Weights of a small transformer language model.
Training: a variant of Adam for these matrices, 124M tokens.
Each number is 128 + 24 x the weight over its row's rms, rounded and kept within 0 to 255. Layers, rows and columns count from 0. Numbers have three digits each. The size before them is the row's rms in percent of the matrix's.

# v: layer 5 attention value, 192x128, rms 0.115, rows 74-95, columns 64-127
# o: layer 5 attention output (transposed), 192x128, rms 0.11, rows 74-95, columns 64-127
# q: layer 5 attention query, 192x128, rms 0.122, rows 96-120, columns 64-127
# k: layer 5 attention key, 192x128, rms 0.114, rows 96-119, columns 64-127
v74 100:145148128115141132180129109172157117144176169144159106112101120157148181093144113127174114134158136136121086115098145148117147149102104149144129140090128121099108057123099122095084129133138108
o74 096:118182126147092149124099086081158127158093107102104130161140128145164103114132153118092147121105109147153121127126120133109094143178128123095112130157106111156132173129123120163139167125115136
v75 103:116177091167170136076121094104105120130095151150124131120153121116088073139132103163135178116127097123084112131104124125111127118150128145125117151125099148112131129116130114114174126123113114
o75 102:103093121111116154168143141153105151107154104141147095118116161121121144130097072155110094144096124112142174126170135091188132108152162131148153113108160100113122128183104150106096112165139129
v76 096:100155141132162118098110110130053123123063114182077130142161118111111096140118100094129132125103108101119135142129079115131135074176076133129117120123103139154101113143156134148137107121128164
o76 094:097104139121118152140163143142150142111157168136187111101139149158100118117120088145135145104115169156137130121141124101147128131111181148113132121113149075103138146180116120082110113182154115
v77 096:179122150098108144135151146116099174100163117095135143147113123146129140094131095114092092154116147167154121114138148144128102141100161148149157109117116149131103171129111091215138152137140115
o77 092:131122109148123085106119146132115079150124153121153141136116124098153139163125165108114131138163114100094115135141119120110173150119083118172099126124125111138134109122133135090170109108104137
v78 083:108077127133101087151110171148128122106119142158139130142152135150119142115129128101112080142139133091128142143117109063131125157134116186121133183119181114138110141145137132080122123125149133
o78 085:124141110147134134110115122128124118157127158068120154108120115134157125120147157117151135135124153176154158107136129172102155141139149124154126084124120094103144129093114111168108177084087161
v79 084:124137127092131109133099124123084141098184170155152112088147089176109153096125092149115108124097111109103131112128101160131145148149103161103114166091118091108100133139118112100114139143116133
o79 083:103150120134110143145074121108186131118063084122121124165139143110189107164130145104114149145124172159152159125119144094106128138124135130117148107125117103142168130164105124138103111094105160
v80 094:153106140069166135101136122134121123102059119133107089118131152100146099135164146134180131107150133170136123118146132129118145110143134156132121095138107112146074125105130126162095132115155139
o80 094:107124107135118154169171147118166116141176124137111128096127095115073147119087083163116143087087154105112086150157155123131066126151142111101101164136142124111128136090143122104140162142158107
v81 095:093130149160129124088126130132094103102116132168139127129124118125100141089146120089134098142200156130147130111095102118141131144158097171133134139113171114143109114144174136081084116131135130
o81 095:130085116125119167141131116144171121161144180102127129102088128159134126130125132140125167120105140140110127137140123140085131162127153136149138101091102083079151155149078106134147145129138152
v82 101:127129161118118122142135180180127169121097096134098165167130139098137121155109125086195124139134137080154135141141151055119111093122168117149142132141130124141126143124097129106085111129165132
o82 099:132142136132131130113177119140114089165129161097139125089158104100101132095128137139136096068088166176095116102137101182093146128160128125121111111132138155118141125112132123125151158124113130
v83 089:151118145132134147117134091078177088120143138111165151084123129107154139123164148173096102121141152200138120091103152154127115169105167148135121106141110136140124163113128100145120126127115128
o83 087:151131099117099097119124151124116129146145115106096118141110137114124152156130149123163123176155081057091112145140151111139117136096091084152136129117129141113139118080120109132151153083109092
v84 095:161170120111094180130135169108112125073163123125139145148130138125136117168136143182127098106133146126140155104132124123127114143093124130136126104128079101074119149141110128176123182131130140
o84 098:111116168128133102113141147140189128088112097127113095139138115115102153146111147090135167100140125104075103138123143119133102118132130103079131127101135149168127073147116124130144070104131099
v85 096:133183119150100146115137139075148144103134102100139103157121128109118137142142107169137157160151181145107128094107155113131085111103127163149152106123114126106093153128107096186140136117112135
o85 096:111072118134127131101177155191126094103131127145155113116111125118104141135140145116093097116135107114090120140163103121142151146141118104111119118101137112131155098162135149074152101161154090
v86 089:074110115147142129114124120123096134150063151115115148110114128123087113102160153097143115123151146143130103131130079105150116121146152127151101134137172073139146118149171145122122070116093144
o86 090:134125138135134142123130110174157137164188135154135137103107136145063159138096108124119147114126150169111167118097138131075126158124109123104161105097101136108141167159105127124140174123147112
v87 083:121112102098129108137115111142154117110124169167145080101102097168157145122151111160142118100154098092099103105144108113130139151132096175112149198109170122139098115143135119084163137136120071
o87 078:103103104154146135109107123099124138133129113101145148127135130140163104128133173140144122156098124136185145138102141130122129118137159137147095101158135119121142134109138125188080180137120175
v88 093:140192108133162153147101070120122115118135134138138143160127099136119141136126146128166143134106182153105105167085155127119125113105138137142139095129117131090123107111107131144089088125134139
o88 090:120174152132091134137121125178150144131101120129127093132160158136130126102144089109063110155090133143124119087153110107131138134163124121062119114104128109149160136214115110100128125186128094
v89 093:140129137106168150131128085110133089145099112120111110113095120139118100154127147133156121091110105130135093115130102145104128126130113132126118106134101129136065156133126182186122116114093124
o89 091:104106158134121111105116113111163171115159129179130140115139141128048131117080095162102147115118122124128122161121133092168096104123157099091104151143140167119153136112135106132134164160158113
v90 097:153152131077115094133135147130104119134119131128102111124159131146123115141089100177066117123087082089107173134160078158146141108153115110083150134128123130128098124148145112182133154128134154
o90 094:093094127132139174140143120087137116080130096168141129148117106119135107137155158076139161101158138138125110155122132105151118135092143148110113136138139113103146101127154122085100067140108148
v91 091:075122181156123176121106123150095130144109119121129139138093067110120094161152159105186120128151128157123111193123135094110129141132146095148110128147154102144160138124155133068121103125153102
o91 086:159127132115144113108156105144131149172107179118126151087126160116139121107098086145154111110085135118127158099115134140092122117140122145116170124114109193099145130148096125155130146129123131
v92 092:145071157110135106122113060138072130137104120135121104098139076172128117099145123095096126126120141121150137120145090127125140141153100119100133145128172122169101160155169145151111109136099132
o92 091:118133110137138100115103119103150120156132171121159191124111157104123118119143154131128106157136141154143132147105111131121131143077138150123124104120105139071154174131115080117118149141121150
v93 098:127137121196098126152136121125101097174063126150134142208141143129119098144108162154119107118143097095142113152127129126118130148113118130113151111120133142150161120134134152154136111120134111
o93 094:128067154130142128135130115103146171098216167121131114092094146151120130100164123118133151107145090128129135125125129115121151091145143136156117145110140114096080136115143125164141133147089135
v94 095:133108085164117118108133118107087089164157137163107087101143120128136129102169163162091112119113146140111197134136137150152144129108082111105107128127136116115164072112167124154142128126135146
o94 089:116159132102118148198107129131162162088164087106097131164144179160139111129146157094102166140163114103151094147132143133123106137121147136084134122117109109132099151153107133104094085120117094
v95 091:131113130064188147108117132142133148136157139115103133092133151108119105119126105110172143123138106137112127173135154133097157105138112117119115144137106153125099126091118127104118158125153135
o95 092:124159111105093141150138147101092131119105097124108111145165115105159099121080069156109115105077165124168138130159125138182104124162166131122131154167135133137111130133122144120090129133149144
q96 103:097063113094123143142089139129136141110105130114153128121100076134112140133111108130116153119179113117147143122167120116136138154127115161107126134136145156146088074136095155146147135108134111
k96 092:085150114106152130137096098160140148118113133132127117092116131136136108140132108119156138131110143145122141106081118065076104105155090159191105156119135150167142089155110124106150122135130136
q97 080:104109110133127154145115117143134079143129125093095095158129146134106176150109146109134146117084140151155124141076141146128164124163153103146107085191115124121118167133128100145108164096108156
k97 091:107174107117124119149115120162103157139121182126115128151105157096182110173180105102143131159132123101126129122129143151091095156191115119161109149183121092161138136167148131093126136073150147
q98 087:159149126122136139157124101112153148152153153109117144114140151124174091084136065104183120151117128157173092154143133136165102093141146130114114165192083115110138138150137133139102134109115133
k98 094:160094124136116140111124121148116083121132079130147124137108165141117177102109112158127124151155108078135145163146139122158112186097118156194147108061123146143132129118086102125118144134127110
q99 090:130151092135104123110113155127165123108127123120109134142093149068152159132199179125169135131150112106109172168133157142165137143133097090132109135165134141085112168130089115086102111114110104
k99 093:138137118124119129126111150105136110071135078163133124137114154136136162128115122126105166085141176128114166127096148170177153128192101126063149103099114139115122133099160150176106135098085156
q100 090:104105133140165124118101153116143158141122125106134155164112097107111142167159117120146135161146134122106155156152126150132133147131121079101121111166120149126077143127133127100111146119094119
k100 090:096167112108136127154110122128118161068116157127130111154075142131140142153181094101158104106100152154093125124084144107127140115155092139118120103127085099153081139162124160123141125109140139
q101 091:161122141123122137107127105118147130140132136105128118106117095121165088117123125097164103141158120072103104120130140152150107108096104142141168114104135188144155122161116135141176102098148114
k101 097:175065121142117105093137140077124081134138114126129129114132131116101174088104175134106136114132130093124150109180124136093141126091150164131121153084111124148143148099128129162119163181128124
q102 094:141087122137157130105110148150118123166129161096161123121137111135130085132153095095163113204166124171152120160178116200136120132098089144139108116171112113138135140159170155155146153079116123
k102 095:117139092125111137096154106148130120153142188125128128139119137108167119140158098134135121183129100107109113118106143126096093161079147137172098125145081090161089113146127136094146155092135104
q103 094:202132132166140115131139073154134112166132157121130145140130159130148090077157132114158128200136091091149120171135125129160090103156102132145125096144143117146131122158146154145116126093112093
k103 095:161100103151070146114129155098099134148098108117165115142170144128147166114099115161101137185159096102126126115109119162122112154044124131147132140114081116150104171106106114122142130144131110
q104 086:161201149164122118180173131141137139134139118149111117097155169144127120116116128139120169155109130125143106135088091117085108092141130147141113146150153149102129139134116144135130102152123117
k104 088:173117124108135083129121139129109121157124077117147124111170124143103137072073131148112151084129100140153088147149110145116139133096135118092157112140154144160142132072123165126091139128136109
q105 095:072138109082107151103145150142164114079127147112132130096115121125141094127175105141142123106172124158174150153159140124128153169145130145140111153127121120049136125100135100109124151126135171
k105 095:124123129091156138133117136133203132103156116157125128128148136140132143100114133107093127111119147128108147113097161143190128154154150151106127120094169088121138095141150101174108134080114165
q106 095:121098130083110095134101116109145156128138153122155141099113084180120115142093099129139152135149138118161149134180128155142135166134154133082100141131116097131083077134112126149123158129149140
k106 094:083129116117160169155114092146157129140136124119122138119097154129145084132144097107138123140101068160132153134096140060117134152142102144203160152126130123130139126140090125094161129119136145
q107 081:138180090081109133169103114142128120151123102129086111141118160139142109084125157145152128107148097118178141116137130112174135152133107118164106117129102098084126106122093107095084141137149134
k107 089:153115143134121137129105130113137133108145038145128128125178150147107183101121132138111157125149152133155145156139150141198135105146110125114156118048110162118149117082109113135105116149099124
q108 079:122098126144135172162069103136117111150113142103143089111122107155107136162131106124125152121117140137139137143130106142129168130130126114135106085183126106182124128170141131148129185060130137
k108 092:106171102133107117144137125159115136155116181110120145157109144113176108148173102109144123175131100116135131102132116124076077144157129126178101146181111128163120116175155142074152136093153131
q109 093:095094107131121128108085127127111097101087140118118112165116107084131181138166192108138150092136135102101159105123157104137150137118130099141134123105170134102133114113115094113111114131117161
k109 100:114164115128141132153095144118110127114113124155098094115096103137131119158149137127120148114157204149120172115079135141146152094196102100104112134142144123138172128149178142132143110106088177
q110 092:142131113205162157108126126086084124175127110160083135143108138109147160140147154077113152143128153134096105097160136117129117104105114101138134164133154145135139112105136126156128126164107104
k110 092:098092160168143122104110091078087101120094115130124143122131122111097122124123160153125099074156175141115149158157108128114154092065118127116143134108114175165133115117142162141120107181094111
q111 117:178129149138143119103084138101137117127141128117156129144131114125139106110141101117138114197166089086116117142132121139154113117112093136122164133138119157179156119170125159146173124071149096
k111 105:134104118142100131116156120101120107175103144122128125137109123117175134140158139139120114155102106114106130110132128114075137140072118130177114137128100120139090115140145122098140134155135120
q112 102:145165129119116104149147131114091135127145090171107125134131163139115167154119168151084144086101159152136140129151134110104129121130131108124134159093124099114098152084110104097096137208134105
k112 095:124122152134149141135111124114140142102113064136130121147149119147063134112076127138123141094119144145147143159131137134192160074131129110087170111095141164087131147092118142139110103144101122
q113 114:110149120122137103059159167149107120119122133151144144114140137107139119158163149109122110124131128172102144120155120164118129128105116131141094128103125083075140160095144087103110109169114150
k113 102:133105117121136140102172142124139140106147151151106116132134084151103132120123149127112119115134159142115124141107145162193141123111151107079125072116125144097117114103137133187110133106122142
q114 092:144157098127121094153145155121098114132137086126107124144147164112119141123123123144117133109137131173154113092163141112101135133106118145143124182131122100105098151079109111089092140196129091
k114 094:124114147131160138113112112112131152108129075148128139133149124131085140112094146126118142102114161141140131188107139131192137069115131104083157122071133162103132140095109133150113115156106087
q115 091:145142123123147145063158187155090111100141114136122133133156145136094132150169126083147113152142092117093138171121124164145117115132106125135117137154085089128128155141118136105129139092139123
k115 097:148120116153103125154144126119136095117152132127095114145107103085142144161155123144157141178149129074162153134124147173144144168141140096115109098154134132124106125095140099170095155070138116
q116 092:109176140146106127137119069121132091130138137144064155142086179120109119118115146159125121085084140134162116114128121114112112158134154130162110107119132109123160153129159106152086129143105149
k116 085:115115147107141114126123150130118147114137109088141146130175160117113151134127131122116101139132103101127130141179112172137122155144173122143161137117096149069110145145086067140110113144095150
q117 099:134132084124126108122120122098119108164142080092084128116111151096135173159123146102160146120156140134140110110134135152133163125107142104151115166185137104104108150099107093136095153147129144
k117 102:104122135159158156117097104128126131142131106138100154131106157130148116125169117111098126113124175146119133165133156155109116100167120098138158127090117149120131159128134139106100125129078126
q118 086:140104116127120141173129084138146107148098157120131121131154163149146167132104130138113147159111123114145114151109110144130134109145163106125117088154153121126137127154158122160137140075093145
k118 094:129174111113093131141138137164135154166117182122152119124135156123185093145169097118126137156125112126138120100135103133091082152141101147164112126171134100172132133156160142084161134089167120
q119 094:142113133162130121129168156092107137093124121132122134128122102101141117151133145113116093119128162159104078113154097141097131104115098157122169142108158179141132148092157156156138090176137139
k119 103:100094154129133112059138132114121156140140116145159131077156112168094147085110175127096113058118169149096104105140125101118123062073166155101132122072118155132124150118118153123122095167108119
q120 088:122101103144113130131122128112131141151125148129150145103128098133156084102138174110112121109146117103104126099178163091138124136105086143117137111074144169137140106100124137115129100157159146